From a checkpoint of a small transformer trained on Wikipedia: 8307 steps.
Each number is 128 + 24 x the weight over its row's rms, rounded and kept within 0 to 255. Layers, rows and columns count from 0. Numbers have three digits each. The size before them is the row's rms in percent of the matrix's.

# o: layer 9 attention output (transposed), 384x256, rms 0.0458, rows 318-370, columns 0-127
# v: layer 9 attention value, 384x256, rms 0.0323, rows 319-370, columns 0-127
o318 101:126111112133122099097160139139154185146109147165124093135095151137130171117120109143102103088154119107132121101150107118109168115156154138177115135103119124097119090109103145112089120123077151119108129083112128151125084122139107119158108123123083143081141169113105129128101116098131087145147096143106164133076130071106182108153081142157128119115077117151104105115148130165119110116114
v319 110:078115162138166073089099111137129111094136115144097103101115124148125158165099134125143089148089136127147145120116100142140139141137152127133166137131167132156143138116119140159123127138158131133113122145110150129119132122113153137098092126100089105135101074104123152067125136145117091155122116118141111147099153128136133131158129116120113095150102139126159152102156060151113134136075
o319 107:120148129118160138162164145145136118149139135119144123134157127099110111135128103147139095142158136125134128133110177174128127151155136159147143142094156162103137108107133085125112164144118168103102116104138142126162096162133123137116128115149131137107148111193113128104092128169127140129142085136138168177141114113088126139143193130150135099140163157158127106157123148118130135129139
v320 112:135133165111159115107107117105151100144102117176163149097127146157135114103077106126116105118106061134095167143141117168073121062169124129084152096135132137142120135125153161159097105150135133158119113114095105099135113145148113132147108159118130129126116136118141153115124113121144137103131129089119135126143119160108124109148117126101138147142120111152132108127122090092153136090128
o320 104:119089130095110143130095125142139149128154144089113153060118135133118120088129153157152098131130100160128142111150162125132153144097110120108123111112117117106129124118142126140154107132142167075137126115047181140155094173127171129165154108175165150095128125151144119133166109103112096167159116181134142142065167132122131112114105147092144101130128161116145148139142159126144117141141
v321 120:141134140140115140169113135143142186130126132135136109156093127107137096147132139167152144139063169099157114153157157117114156106118134125094130104090125141133123089125111136145106135097135154119121113142103143118109154158112145102120179108068110095096127103082175163143164086106142119105156096137152108105154156125109108163176142102118112132120105135144119130172130146117125165108107
o321 111:121156103115142120128108096134091131153157152167122157146088132143146097136094095139121141097094077097169149124129127178083160132171170108155119142142154120144114102167127109150136102140183122148178123141061124103123096074107094110170129087145048132115126119098131124142102124139124100092118119131127114148167124134137119108111137140136124112147163106118173076103132175123127128117079
v322 123:176097095123127167103182097175089108152137126123140100134114107116089114103120084119113108116107143104148173089144106152171107177143124103116144165134120130132103127155122109147128106129085110150123115133098140164106157121126186104120128095184102144136171127100129140094125161139105112131123105111131136164092105142148169140165158157151170092138146118114132131148085166106104112094097
o322 109:120134146137132124132136166136079114105097139128126161121146157195108128129100087117137153138104094159114092130121158125151108081140148155143182156114174131104097123160132149083153145148109089115084151121123139076107119111125125141128108116074132130113068086122127120119126105112137157118126164139096146124131127132108122146087091117120100154127132090101120159145091086113141066098106
v323 117:150129127077148112100105127131128118145125126094159122132169122073125135101096115163086147105126122105175134115091145155093125124093119122117099129135113154105114120117139136121161142111106135098156191144122101152129126113120135186138130133182125132157096140093145155138144113135138149138152139147094129125132097141099133158117092159134154158137184182122123126100142151132149151128109
o323 104:154108084105133149171139157106108158082118155123122157145136095137130135158150157103151113126126105131125137158106148122144114122117104150125134165158160108136098116097119115139121102100148148112117106159103143166102142190138126158102128123129123133092171153134133136074137158178104110158126082120124097118165140091125172146132120111101127155146177165185134105133126165125131152091126
v324 117:085161139142151153131093125140123105123111118132129123123143125126103141133170097133147122159099069124118111088162181149159123069115061148128084148126113105170109140162104105130091103124119094144118111123132153124131084123136137122124181099125122124132142131124141104132149113118136135158141115098105120136166095145110129091144123146137161148172155166163168132135073179160104140121136
o324 104:126085133133114123141111128141151109157130180153102125143112143131155134125142107123103127107109118155139140175171106112159148115126136176149136143070143164100147149102156111115109067134099165147145117177116135101112134104149102170113107155141131150139119091134111159127135120161161098148147149140110118114110132144132150094093125125106149146088109145097187169153186131139092139141141
v325 115:109165165112122129171121109132108091116154108146098133121125125143123136179117141130112120110124138120120114138137151162083159185137117133138094103108105081148131195121094082129144144118162108116142124121107095133110140149157101160131168160157125173140127117129138112115141172132132156108101095162137121087130118114097111104114157150082117121152121148102115148123149115144109169144119
o325 103:111111150117138144121156095099180133163130142176117134164141137098146101153113135138123139095152123135135152116085123138128168144139121131146172156126117135142073155108144119127164163130161120148149093121093114146106086127115117122143135129080156102133147106119135130130132094105155116100123128176125111133086111168142121125146127101134111120127097099148127127107127151119120145100136
v326 117:114126159073146138157130109134101143136157136122158104089139176110109163125134173133157119105127090132128121101064122126084117123134138062120150177170146151121087149122138125115106131141130177128115123145140159116109151131089138127138143145156124147112121104088102138126153122103142118091142145113116122134132143104129085075148072118151126143119132142126146091154113085123091103118112
o326 108:130125133133079112129170108089083145147151189148137164135109146101139140122161107063126126123144088105122110163154105186099127124160130106131134189147097160118156096115127121127167168142129084099109120096111130174126120129145154151122101102105079149145175136142124094121189166113137145154128161121142159126136126157140134174154141146152126099090125159111140144101170127104147146103126
v327 116:111130109115147114146127122123110120129127110113081116136178109102114132118166101149125149105144150078083123113119107133119117126137160097115125149153143124136154124153132122096109146153138137106175121097120083182124141104182096137144124100105143149146162102144096130112114099136100140146100163136145169091145150150137162094090110172095138150115074123148133127175151155168138133145136
o327 104:090104174126075140148146138165130185122137133099092125137107137146144117178117085109163115144114103111155153173097107158165085146136107107176105092121086106128170135131117160109124126121154140119109133124118104147133129140135122086104091107089150144140114128109163129137123131144126129126109110120146143107132086136106158138156100129123122109134112188114111152142127117153175105120162
v328 109:133126128123159132114170163121153140110136118088159097149141128158121111110137124130149098116102123161151125150123150102136102129122143147130124145133121207165134122101121141097123140100180105123114114140095170145146128125126169082120119131132140158135132140148125144121141109161152115107171096125141115127120111156122106156138129138168120127134124105116144101102118123148167156126130
o328 099:160136097129194115147165147145163105095115100110080110122165149136147123116125098130094123122120118118113115113118111103061098121139128078127138168181135118117139132140116112117083146122078140117119114116135162149134119155140118111130155108128150161085080152122127097131094123116138157168105139102164139106139116159113115111158146130158132119144172092097162103093107141178135149157123
v329 123:162109119147137115142134133142167098135142144165144138106128116133146128115069141122185146125139116170098170135151158152122131141139123114122179148106089134117138146110127136144109100101094102122105076111143090123119075131152116143145155118122137157125144110095128112125146192108078112143157127114158085116136108153131124132150116145103134093124125100086146139109172123120129147128112
o329 102:133094159124114107122118156096126098182075115126129144131120166131171103100126145102109078162102105127118120112138133114103156111082163136137117140060137146139106179154148124100134134175113109117123120117113140145127131151083130124133109151148104140131130143098141095111132120139107121131159160093152143147123149131164115166112095127174116132142138132110102119170149107110139162135120
v330 118:139119114124138108105110120135160147170172194092111146128157137077116118127135160112115155104114107150141163128135127121125139134155104148117105131141091122134097108157080095147116123142105144117133120134134125101095157103131101094160136135140100142144139109139178144129143125150142124112105144141113089148095174087148134158092117126130129098118152142164059131107146101135102120153095
o330 105:146155158136160118118136123154145153105155156142164104112116094146126134083108110070090112132112104130124129115101123112108105125077122142125127109126136133110132092146130133154155086129130152141154130132114097125155139127092172170118127133086104107110149128128201161101128125112094127152128168155104079141153094141131167116145139145130116114137148094141108132148154140178123199064062
v331 124:132141103140127097143142197100146166130129092115093129139140132115092144141116129122116117119076172141132129130189157131156120121156116160155151118120112124114130089154091131131148137115108205105141112090162129120121154123145154097116102163115133115079161101106104094161145137123128106142194147128109115124157080154163122138152073125159121111122129132169143134111140112088137119166144
o331 115:145107113161068165118138112165110156127169134142129086142117134115133114118150128136075149073136096098113126125157139099146138116124169139148091095132096109113125100128124147143137105139127128147135136148149091135109107155124083141129142140102069120134145114149103124119114158076105148118110129130142115159123164165118090127109193160124149107099151122085146097156154133120136116109078
v332 110:093150114140149115139143142138136134129136124084116086153127153097106116153137128101148145145108116117140113146144189152137132148111103125128091111153122109107149129078133155138180130142129152089105164092137172097080108105121139117136132111131121075141097127116131113159136137119117141081170157122106133133139132157188106125142158110139077113136170129088091130170119089127079115107159
o332 102:142135129114089123141116147100110116102143175134139132134129144150131121153108097112125139134152129106129126144107102115143115099138179156113133127201138118127126133142115067131121173147144160126099114063135117183094149112133144137069093114168114119127132120101129135163056073143106152137112117124095114157143134174103122082154099141127137120137136124129141081153161131130100154134133
v333 114:134102118151158133151123124081154124162119124086141097120133126156111090134139080089097182108121128106131142121092136118094142120077140084162109115164133144128117119132088143127148121135116126164120123148139119143089117095095087140148140120142122152157123157154117106122127129141143100093105124135184171143145126071116160148077146167136138150121163117124150080096079138152128116163146
o333 104:125155122076135172118113168141105125132092153113115137144117143100112131180144118145135126123073153152103108134100112111144149097126110102158158169107130149107138098090094144129109103149178098157127150093131137155118172091118113120108112134092139158114106140144115115112122119145079141123120100125123172130124172118119148119134133119119131130140144141155104125162145082141123185134131
v334 115:150124187103167115105146102146114132125130117143130114164159096153163111083170138146152125176138137142177145145107199135190119121114146114157152113146113118114121101109138122194143141122165119119142118130121113133093065127107124131098122107132115125098166150117104119137142107135121092108116096088129140119184104148175155116129125144139101129124147125122113133135147144150137128171119
o334 108:114118118115128144136105164099148103170063124134150129163143136106117094105144156109128136167176132143095108095113108169103167127087113129136115139153141158110139150184155148140145133124107141147122127134108108101124163101112159141125143107110124143151120136140127125100110136140110119133106109157167109136094129121156091092077155115126091141116129126112091108124113151175129119178140
v335 115:151112140160087070099161098129155105160118163131099093141110104105166122089187111123169105114132122096111100134103116154118124166129103118112103129141139117144138125156093103131141149118139108112143120108134123094120158193103152093143144140143112168130088128109110144098176114168119129071127109151108125124120117173147105125180122131141103140141142104109110140125133124105058137164144
o335 103:116127111130133078123100177142129156134147159150115135107137153133155128091119147169111118144145109117138129129114141164170129122093116120132187136166143105145124171103138172113160142147093142113132116160091137131122129088136161121118143155177124170110142126122110155094101144138139157099134138077130138162152150126109130126136149134117162146117149129125119190108138127115151125149077
v336 123:132149123106162177107111095119147087129151086090130113112116109119174147122097148135139147133129174115113147132122122150147141133142167176108180132107141101177098105100137123166139134088145155105123156142144139130126113110107101137106144101100158160128150179155170136125090120121120144067119162134113107118146079086123122130117151126125110138174129117070152109137100171171134136124119
o336 112:132104130131108111146071095103115113128138139139142115112120145106133133132180144111135106168144163130141102096137091109101124087134145124130184105118187103129121125128127163154077089112141120121094125155150142171129119135139108111150107101123122097129127163167154164157094129168077118180141134172141152125112197118107112120149112138114155114147133115108149132091135146140165140135139
v337 114:117087085145101116113130126141127162132115105140135157145111144120133096080141173152126147090096152096164129156110129156083092144145140165160118159094163116122129116130089147098152141137151108129081120117115088120105142097135126168095127162162147145086099127174089185158118127146111140130162124119121099147130150090142126132160144120104152122109103121144094128111136164180087136104092
o337 099:162109099171106118134173113108044150157094146153134073102111120141138120140090120121142121175149155155133099081122133118151092130158127092112159135129092119150134119146085161145098151096093115132116128136130110115119144130152138101113110144128122152114120123154131132129158141110136144145146154139129120117142126142144138094173145167122131121150106123142124106116115154149093121113101
v338 123:161151164114130085129109101150125153125161130152137121167122095124124147117164105132107177114110170111118095146121100126154122122132139122099129110120130139104150092125139151130116130123134123133170156165113151127108096137128096106118143122172108089120105155103124131116146115115150094174139138128118165180161168087131123128119130124147096152135111138096172153128081149164152104158166
o338 111:152171137128184167133113170127120133137142092147142163138100132120125119137160143111075110178094116109116124098144054133138138119103114125078128146090097144134120152120157119103140147120116165103135177125119132130133130083083145109095089106150120138141114146159120136117129133126181152107138157121082119111161139123141124112120106146152129096128140103141150130158148130129084144163148
v339 115:114108109093130144163100156102140134166157144163150089099124176113128167114110109149134142158110130121134147079119104132152108160119138152093096111138109139116096151098159125107158114124100131134120117116110122134110117089107144125120106097133119119064138093150083155140099136114150104108118121147114138105181164089136111109174135112140137136134127154143136118113077132125072106155115
o339 104:087167113106107125137141117090074108179147128093137096145121123134125108134114142115131138153119137152185124147152156186127111141156140104100135113110136157170112124137116113123124202109165081139136139098107122160121132101095110171156122113109112135156147093112134098125108122126100113162129145125156127139148144165137139166092114083093139101120142142160169141106135156151139170130137
v340 108:129138153132134083132121134098104129141112127135143118116165166117117144169164116137084120125138123167113089135162123144122127088116137151141105131132189102114119136142122121172144126151130131114131130122145079059121161154133135110124125173142118123105154097125108110166155112126116129115124126097139144125129096137081082105113052143124160179175161100129125133117083103138119138131110
o340 106:125142187133113162105134094134105128120112116112086162147156127098107118119118186149095148122086161179128130124119082112130116157153103149103113136121065149140146130097109184145171111132116152120146125129080100133128124107138108155126128126130117089131111184145140155121126130154122166124186132139162141151121126126127136102061125120169136173106178125128122123119171181158148105135109
v341 117:104114180113221110063123128111135112086133124163127152163061126119098167113151111101158131112140159147122100128187096175128140114150085102142113174147131077140138154113128112141114109137108159147123147165156101108119149122102138104115094117141118095135169143131136145121138133101162107130125114083140106127133122128099111129147104108127146100166140171134105123074122113162144157120097
o341 107:093143110145098139149162086193084112102118127154106149129141113129136126119173109093132142123145152117113148077126116104144188187149146114141171130086109131148125128136082092149118140181116138161136144101095111143141138119115121104156157134142140110118090126183106102104140148125131098119187119159113109043135108108136140115130135104163119127129116111128154125158157175135107150107123
v342 119:123106128091142099119117157157149133090130079143132124112111092135113127129137124137140118092128108099090098098112123110116143154165155109124113106140150117148172120126136102113106154137079136134142136089112130128158140139158112151129191108099152092118166091150104141098156126095128127103105122123115150102142143141131095176106079129150157112124157135106124152173140141138066107157171
o342 109:123123131144103097170069079146146061112141150109124151137103110148123126102076120098107105147110133124161163157135097154157100127132139156128110133106079084135152147129078078179112141131134143140144148152100154135141176143147156108117111100107106157106090140182079122109104144102121123122125120138141149130087106153144113146144135098122160139136108149092127147145112110133156145143128
v343 118:115148143092119127144140095121136126136103137122136118125167134075127133092109086153143180079130109122130140139130139116111088207141118136115138138087134128163117112115120121159138162124113131124137118132130119149159130137142115139102141132134114124093136137118151121143124144186129158107150122125101121161148107133137159138101152143126126119120160068130085157156146119137109119101132
o343 109:153191130072167154129166123119123120106167176114158119106095150179159099135124094065130127121140175126152120122114115124140130110082136112091104139124166146143072142152121106081125134141169128088115138140146131140167147114113109081132150067152123133098146098131104176112147117142123102162109113130126131133077114127139117138128098161138117121138138148098147092124077135116147113159121
v344 125:198058155113179112170110115119133122127111134197150131156105110149182104157119151127096096129110133112144107130094145157144112117118110127112072092084185122134133100140162139121121168121126148140168103118129128112118144133096118150076132134133154126144154151092137117122113123142160156185158131114113105122136071132109114101126122160156117089114138086142174136117158108162110108119131
o344 115:115099127098125156151098141131065167123141136085116143135109148138107107098149110122095132156118166090115129146132100077130150126160138135153147140117135112130120145126104152157131123137085179156124138150132172110113108165116087143162174097184139160142114099164121144182090130154148139118130102090175142177178141126141103136160158153130126141116171165116097124148110109132108180119112
v345 113:109158113117123114137141126106109149118164152125158158094110104141087120148159207124103114123086125115102123128114100120076159143134146120101148156117100111092134109122111130131096129172124111106098132114104117067142164152121147127138092137095153152114138085206092122112156130117148142108162116148093164103105132139130134114187125163151160119132138115163111131148103142114143127141121
o345 107:099124101120120081158137121128104108119116165124144111124141185082138127116126127130082142107116118127158194147111145140187120113102129095112128132136061157129165117133125131106137081118098165143119101180136077144106121114151118131143158135151158129120104170161079122147179134131140190159180136130131149149115115154144192089135184148129094121110120162160124139119121134136119140148102
v346 116:094122121143134100148135141102129105143149098103119136136132167138140089191150114098155114167119152105187169124111117125143114122147128143152129137133119118109105131110114153099091130139106141110121156114095129202106156155145136080127122098119127109132147082098124089110154098151133133066105105140137130136125128162084134117132142114099072168128146125125149149123103169125139132128175
o346 106:130132090110155089135127157089120132128154145148158147101110124124109139132133134154153172101097169122120135117153159123148094144141087120156119075108119145080150137105090144107179125122113113143144116112117122139134153114151108141096111107151105136112124155143149120145124108168187074139103122128114153119117143155125106097135137122166134104152130129124147100112090133156126145082123
v347 111:091142156118118112141110090098116109108127118144175134127116109142143109130131149089120161073151117157137141143092096123105117118122118140157126067126093127169150122112124157172083135105143112113133154141131093113105103118128122102066135067124155127107147138140142108125121105130137128109126117159119159122156136140159105143171128094145140142125097148061135146083137157107113109112122
o347 101:143160087116158119123104128084165124095112093125091143101071129225160133147121132112125089117136134142128140087111106137112092122120134136142089146087144121131162097156084134108122135135122136142138130155153157129136124164101119140167121161155095156140126099102105135140122133120098106120106106165125149134163179094099137132162132137147112125134114160124133134126164121106147149153128
v348 110:150105115139146143121144118149155147127139117175137144118186115119137099097148142130113114171123113116131087124116149100113091127125116133126130142124133101150144126135101121083100102140126175158159126119140104125125132130132139167108166123130100149120130133110126101147126179134155131102121112149160152110161085131143174095101149100122095136141140112140127170090158134096160117170133
o348 102:112082089129147065142087107161123138130149159172131079139089152101125116142138171135112089151129166132135112105093084088107130129122129125148101137135133149144100134137144134120134108129107084140141155153153106119140101096119102136129154139130134130113146102115111124128148145123100129165161130130130140135105134105154127126154098110149121104120144122136129101111095129153100155134135
v349 119:119117116104150131110158122100081164106148135160125096128139170129119140111155137143089114123146109120136161122096061108167134103071132135120120112153138109165162091115137146116144163115099090093160138094135108122074131137161135104115159115115190148142147067128165110115101128145103112140120130098147118104104146145125107124124155125136136134126139157118100152084170175131101172139133
o349 108:131147105122150136084112118087153148096120104057080105085161123156131104137107122138165125147142114123127100128109129153086126147143159100097150161134132103114166126124164169128159163129110120170099152107134098111163109187125146105110129119108117146179077111151113107087152101157098100122129078105128116103096099113140081132099161168148116140143150118122090135114165125101119172150144
v350 119:140147127109119113157065098087147128147109110154132093117182138107161125131082085108129162139124124101112117124095137120147130184121109137123132110104129127104129139093097117174097076139101132147139115127141091113153107106133118144107118151149117130100127127111111161148126080129143119178105121173103125098108129105149146097120050128136164095096125083096157095106114129174155144164104
o350 104:143174136132117129114111189115099133131128124086108130115112170097121086142207176101132092142095133129111129138114149112117113148130130086171075126100094099131134109116116095135125098136120166111132122175128087092086131122121123155133153166123136112094111112117164138125129164155134104146083141149129128144086136139147163187132141162155131128145127122148109127097113118173109169178136
v351 118:136140085155154147135105109100098085164143115118133116135128135119090123108165110159160134152108139122163066156164158116129129148081148122143142140168155112170165170132148177151149092146138102115107143105138123149163111177121163142113116175124138108106141142106168150132135120153123121150125146129128144138148128101148136151128103103107137112139076097124159143150117113148122138144148
o351 106:114124151133105095124139143114120131131127131151110123150093134132121110102135133153128128135135138140115106145096111144109163120149129095190107151128101179173145132120107143123123106144145134111106098121154163124143114149128127147130111094128106105169123108140111169091118133119130132101135117131169082116130096122155130068097122168124163113117093112126118129119085128176151129095150
v352 119:109151143118137130128202137117136140121128113124153113115102158120126109113157114077175148160119127143072119173155131116118141130146148117095120134126138138139109106115124151143159116097178125110158130125149137114149089108156136134151140083150110115122168132088131166134146098122170138139104120156123158133137145133131137082104128194108160122140097121108108117110144126154105126123060
o352 104:139125157124111117133182121090141108146154123100136104124109126086137145152126111113132088146126079145155140098125131088145140176137182128148144092103147131173116166149084135122149099088152146126151132109123112136100158141152119119135123138109141111140138122184111084105085137141103114115125106127130097143172074096116123136144081137126116079141155157142152110146138113179139103173130
v353 110:142144180127143134163094131159120118172159132138154135150122151078138109121095125137141138125100091104112160174138121129118075090116142101150120119131089128143148152111185121123114135089180081120104128099118104130124156132164153095102114159123131117138081172120143110143123107110142119182137130122111135117150132115127108131115171169127105132146136164123129120062118146150088126119123
o353 102:137144148118145093133147129123139141135183120111077107131152111150122162129121113157087161121164148153137102135130104148158092159163117083134159160120138111129108148111107127098100115138121133150098119125150149149142142161076127129122142140142130161116146102127162128144088119135167124109135129108141145137172111126122103124157165139124161141149075086139148124146153132175164119135110
v354 113:132149126115172121096086120141135124109095120091099108175106149115137141152170154087095130167133118092146152119135117112121105115145170131141134135131135148121119126119127108128117195124092149094107132086135120161100138103106125141125098162125184129139131090097099118163165130145122084128152116133134133102120152120179119142113121161125098129159176153084045151112119120157155125138145
o354 104:092154112176106120101144144128124109099148128150167098116126080126150086087122127134136151170148106097096124148076076149131118127152155131133147147135094112167131148105125131133165140120092154092145108117154204128138177161097102144143104150112083154146147163111144083166121146123142135140125125171119184137140145131116101115154103148103129117114145112109080111127139150133110159116161
v355 116:136104074114108093128134123135135119141093173158116113107165177135152107166157134161152099073133116158129139115132145091137111131124106122056088118180177110151116104160105116144164124110170161162107189088151129149102112060116130113142126154135139088140114162118121137149151152114156128143124125147171103122091120123122138135130104132142122123097094164109141144123140154112084109102134
o355 107:146132122106113151096152119109133157123108120104088121085168096121096101128130144096110100176071137167138116143163141100105155129131128140131125117166130095120099124113142148168130141089134137121169133145156071132141127141146097165079131114119141121125118098089128135144134138147138147099103128125125112132105091095161170170168113126142154142149135086082139096131135099168084129124129
v356 116:135204107155149146090132135108092127137161095170155084097117134141115127117137084140132141139148176143099088107116141144158057137110136121117114155082100114162116106136130121111155136142112126092088125134149121134138142103139121091099126124102094153125110117143157123119167164121138121107147116169175173137097148113141145130164128135116124131149095121093125107112168135121124157094130
o356 104:117112105093092134092117133127148117121143154162163105127130139115126148148172140132129128129138119108158092135143090175074093129084153104103136066120136160126082141126140097131128153139109139177132149104140082122159131134123135105131134119090118128133129141122125130146114135147176137120130109181101145122129135145074194140107115138127121135125125125164116113109111109096132129150138
v357 116:125152118188150160131091192127150134091103155060147118139113097156164179128149122117186105088127126104143123106108113155141142113091132155127079140132139129161064120077068146109160156105097143138081124099120120092112129100122123152129098107126160108120129162148133126126129147075158126114114119106133096147118156122118146141174127105129109054115104107145153145141108138136138091138110
o357 106:150103090104125112083141112113100124143111134145156110096171113125140129129142153161133135119123158070145129147184149106145125084126115119136177105056140130189171136125123112109111148148110180075097108143143132126105128148125101149118118124097089112090128089107113101137076104149111125130085151116119096085148203160173171125119094113130116132122142107139120082129148141130133149149141
v358 114:099133124144128121148126130140142087146131148138150110140170137133115143098075117080113088098111149173128135120125071144139156114125126121080091131131061148130108116100194152170181131129160119082125107152102140155095113077107085122139164136143130112096137098137103132141108119114165137105158110128090153145132120135135094100126125147136131155141124166149136166109063125130093180169129
o358 108:084129115151083147156135111122140112133168090129106089129146130125100096153140131123135139152145130127112109115086125115144129156165132128088164155118139107120153116113112094122106146098139119100159116111144122108120140141099122104108136066180142124130089136130149121113100113121098065158121153111144183164118145092141106141147145103127165107125151142165145135087141105092146162083121
v359 118:097185153183109105087109135142135122145113110144137104124142094156173142157181118145124113153128115111110132116103134137127129144113130150094147109120157136156134078127107079111099125126153122142155102135117105092119143120123094156155124105123107140164101087109160123105134156096079154156150111095124108151159129129132089135106126137130199101124120131103127174172084110138153117129119
o359 106:130125123159134162097137077142178138137094118130092150139165148148103130105151100107108116143108158101131148173133124129108082120176150159120143114090131121141091146083098117139081118100148131111123121127132152136129101142119161138174117093158152127107135084131136118140175125141127144115122159150104135121120159132147098110124148132119074142117156117122144116101140098114107098132081
v360 118:142125152082141156157129113129135123108130130143125136112143117145122107158103153143064118129091075149135087089112102112116106109111125143103168126125143143086121165106110166135164179125071155111136109142110161137156172146116148124134088132153138131125097133112135126179141133156127145125097134142145143146126154136141115127116152148135144159147152135151130132111121137158145123103149
o360 104:108150150129110125081136138151120114117100124110171116107108095150124127138088164125121108145169148098135123124143127122110114104123133149119120161127065113141155112135147123120189127131089138134123122145157121119133130100166097097116115102098164185148135119166106143084195122147123108141151114146099187169139111164105119127134112138078084109091128119162136156136108209141085124115155
v361 115:123155090109118135109141139117094102070148138169093131164122137119146121111084130135094140145099140135099166092167120110130110128116145143170121108137109121122140148076104142153129146119163121146112097134117098146129118164134095153120143144113123105111113145106155133092074084136139135155093116162106122106147177162109121116100136124181125146143131100171119138141132129098102159146120
o361 108:123130086122098100117115138121072130119123168117162165134108116095137141116147104106121125091172149122145150147128193152134092117128122129129141126161111098135127150117167194135130128113143113100147150128122129098170154118167119107090171112186126105142117167117137106122127143142150111153125156116147089090123117117143151115079141141139142162139158112176136086125094103131094152152135
v362 114:164098101156128147135092160141125111130127092153143124102148058127156101141123152121143143152128119096140112123175121123109117127110144148144156110157139141135095168161142121123155109142151129130116164133119135130158140142104149150121083125133132102183145143153126137139168126122111126096138120152118139169152150114157116136108107102159072112140093156098098117085124178147157167113128
o362 103:116115146129146104116138140140115124128087113134111142180129120112093122113113178117109125110139146101096144059173167167157151113113083146173111086130110134113120114152153113075111150124166124125094126147120138122172097149172129149172107136154128162113142088122110137143111119108122116107135156133110140133169136101123181133133157105115142119121143138169123094108159151135165118128138
v363 116:085114139151099132155123135113125110094149138141172107107159151089185156114136146118128142141162109126120139100105150112133092115120146145112127127155115167116154105095154134126145205148100134122114121116100098107129111110097151103136152105150096137140121119114153133147114124094115127129128147154105121093156104122079162140140122139134161120114085112102099120154105111147177133125121
o363 111:118156112131116166110093143137148133149125150129092134168117101161135087132138129108121161120133146149152130140159093127082148114170109103138152125145158136146123145148118102130117138087111119117089128063118122146089122107102128160120113150165140104124141114119152137123174090117136141175111113123153102194128148160148131163107103148187107189127098134141102138100111164130145150159132
v364 116:157098074148132119103096128153137124151166147108146109114124115128081075150141133134142103164165155139110090154110113071148142146129115128120122061126111126133116153155129107120128105144100089147143124122093106151096139139125101172111181161105124121131124140116156158081157102138137154132147105123150105146086108112150132098146121112095159102112095157086100108126132142070152144120162
o364 104:160167157152153115139071134140110163161146154158140170172112141142137105157113144159143115098137124108108122165069163129158102129116148120175129116144128108130108154162124173115098104101119110122154093164098148106138116155136130136147143162129164158143130103124095100124131108108127116137112074127096159066181105131103153140142085170125166105112152135181090102126127083134099105129138
v365 116:106154173137135107113148162120126110141121171106155160142159117151109159109134123107157127172126159158139090144127098158140126113080147157098130093079137131112075086116165124095124134106130143105113141130132122092129146136122153114066139134143118131111128123145124108140129120111100092146133152135109121154157081103114112125123140146152089151156162081083141094139164130134115074080125
o365 106:137162143125099148156148113074111129121136142168130111110140130165129141173150152153121117108122111141075119134185070139112118144094139120130160100131156120124143148126087127142095119133119112149117162150140137131099096095110090134152114139192167131144154102118085149180145112133068115098138120107145097118151130145097147111139130120140065115108142118138113132088087134144124093131158
v366 113:161149162119097143132069087114089126097110144163116107125117142169125128110130144066176106101097142142139123144165111125142102158136132095135131123129119120133100088097182129137156096161132119098168130127165140141128114156152081180130147150093144142119134144102107144114102127100145136105146118115108150163123114159089140134138094136128125143125144189077087118128124104158107161106121
o366 107:126141119122081149163086148111125155168124128142142125151052109159121119086131120124157133125135114147130102098077117137163133164131136126135144188139148135101108156092090151102119090138154155122116142135137159140157138154115156108123144078111087121103096106159123117143149095154143096162138174107136124093126121105095139158111119144125103088104083070142127071124170087123151128139112
v367 118:125148147126131172104163111121185087052108127174161150141164141160126141114137115139120116170135115119104134127089121170144112078099126097116091162120122117158120139152149103128137108129110115086117175083134137146127120136122164125099090125123091162105105139133099117117107108138118137135134112117117158129147158125134138166142133136102103140141166175185137109126123124147126091130169
o367 110:095115150161135099141113121152119116108162124104148097171103130147100129185132164121125135140150144139085106161131079143135114094083088113132136159152129128142115125133102141118140173126106181195118144126070125144163135135108092093117160127114147142143178108125119084132137152173138144116119154129131125101080165090137140136105161104125113126179164093120123155106132111106156087108131
v368 118:156140125058163165128122122148157139095090083103107116132121129150113144136182144156109158146137126126074133153121111118131150142103106165096159125097121165147117130133066151121122114128124148157130132104131128168119113151149135089107128115147100152137122081147139172179132144070115096103113135123118159128075100107122079191140136169151115158117143118135111172122140129141173148101158
o368 108:121144118042112157128151102144140110067158112154116121146093138103106132130131147170143149125123148098116146132089138140100132092121157121136140087149098131116159139078176118096106121146128135116127176174135140157099115113165160094131138164097103152175136142165141132143118124171126100139103160121101153132176143150137172096119127118127108146163148105101129126086095135165107164102167
v369 114:141102131110147143115143150100106124126154113092145154165134144106172126152154151107124139092140162162118132132111138185144127122125114152125138123101154147169128153154129129124141100125163153141160081106129102083149111134154110089119100115142131108138149109157103135105117147122109143179089141119081181136168107074145112136124111112155138126103108164152115156136115151112114099117131
o369 102:133097126130150129109141129144131130135101138124133107118103134097152080143122144113150115102092089130152138113132143125153090088144167134144087134121125137118146127162119149156143135134092099111162120132136120132076129108129157138145126168174099106138130150183109139173153138123129128133099137103132104111094128131124145108145136121151149161099107148137097153141140112118119111125170
v370 112:094141162130122151121128126084134135098149112146135162132116160171114141125111108074092112066117112102116171140085144097137140131141149130121135126097099118124160117156146139116147112161134115138133138142106122145159180121102129120105106136129081055142076116094137163163090130126129140115156164107158162089148151148170123123145144135093163120138115150181139150121128162122113098128122
o370 101:137134108110148122131155146145176136121148133114126158142124121154110142114106109120122145158187103163144110118196130139123140138140151145150103113104079127138151117117065115109094098128096113144112099088144107114151160167163117122133193118090138119167138151130133104145129128140130143131077150134108139161142177163119107152109127097076152123107120144131139132117117131107096126093124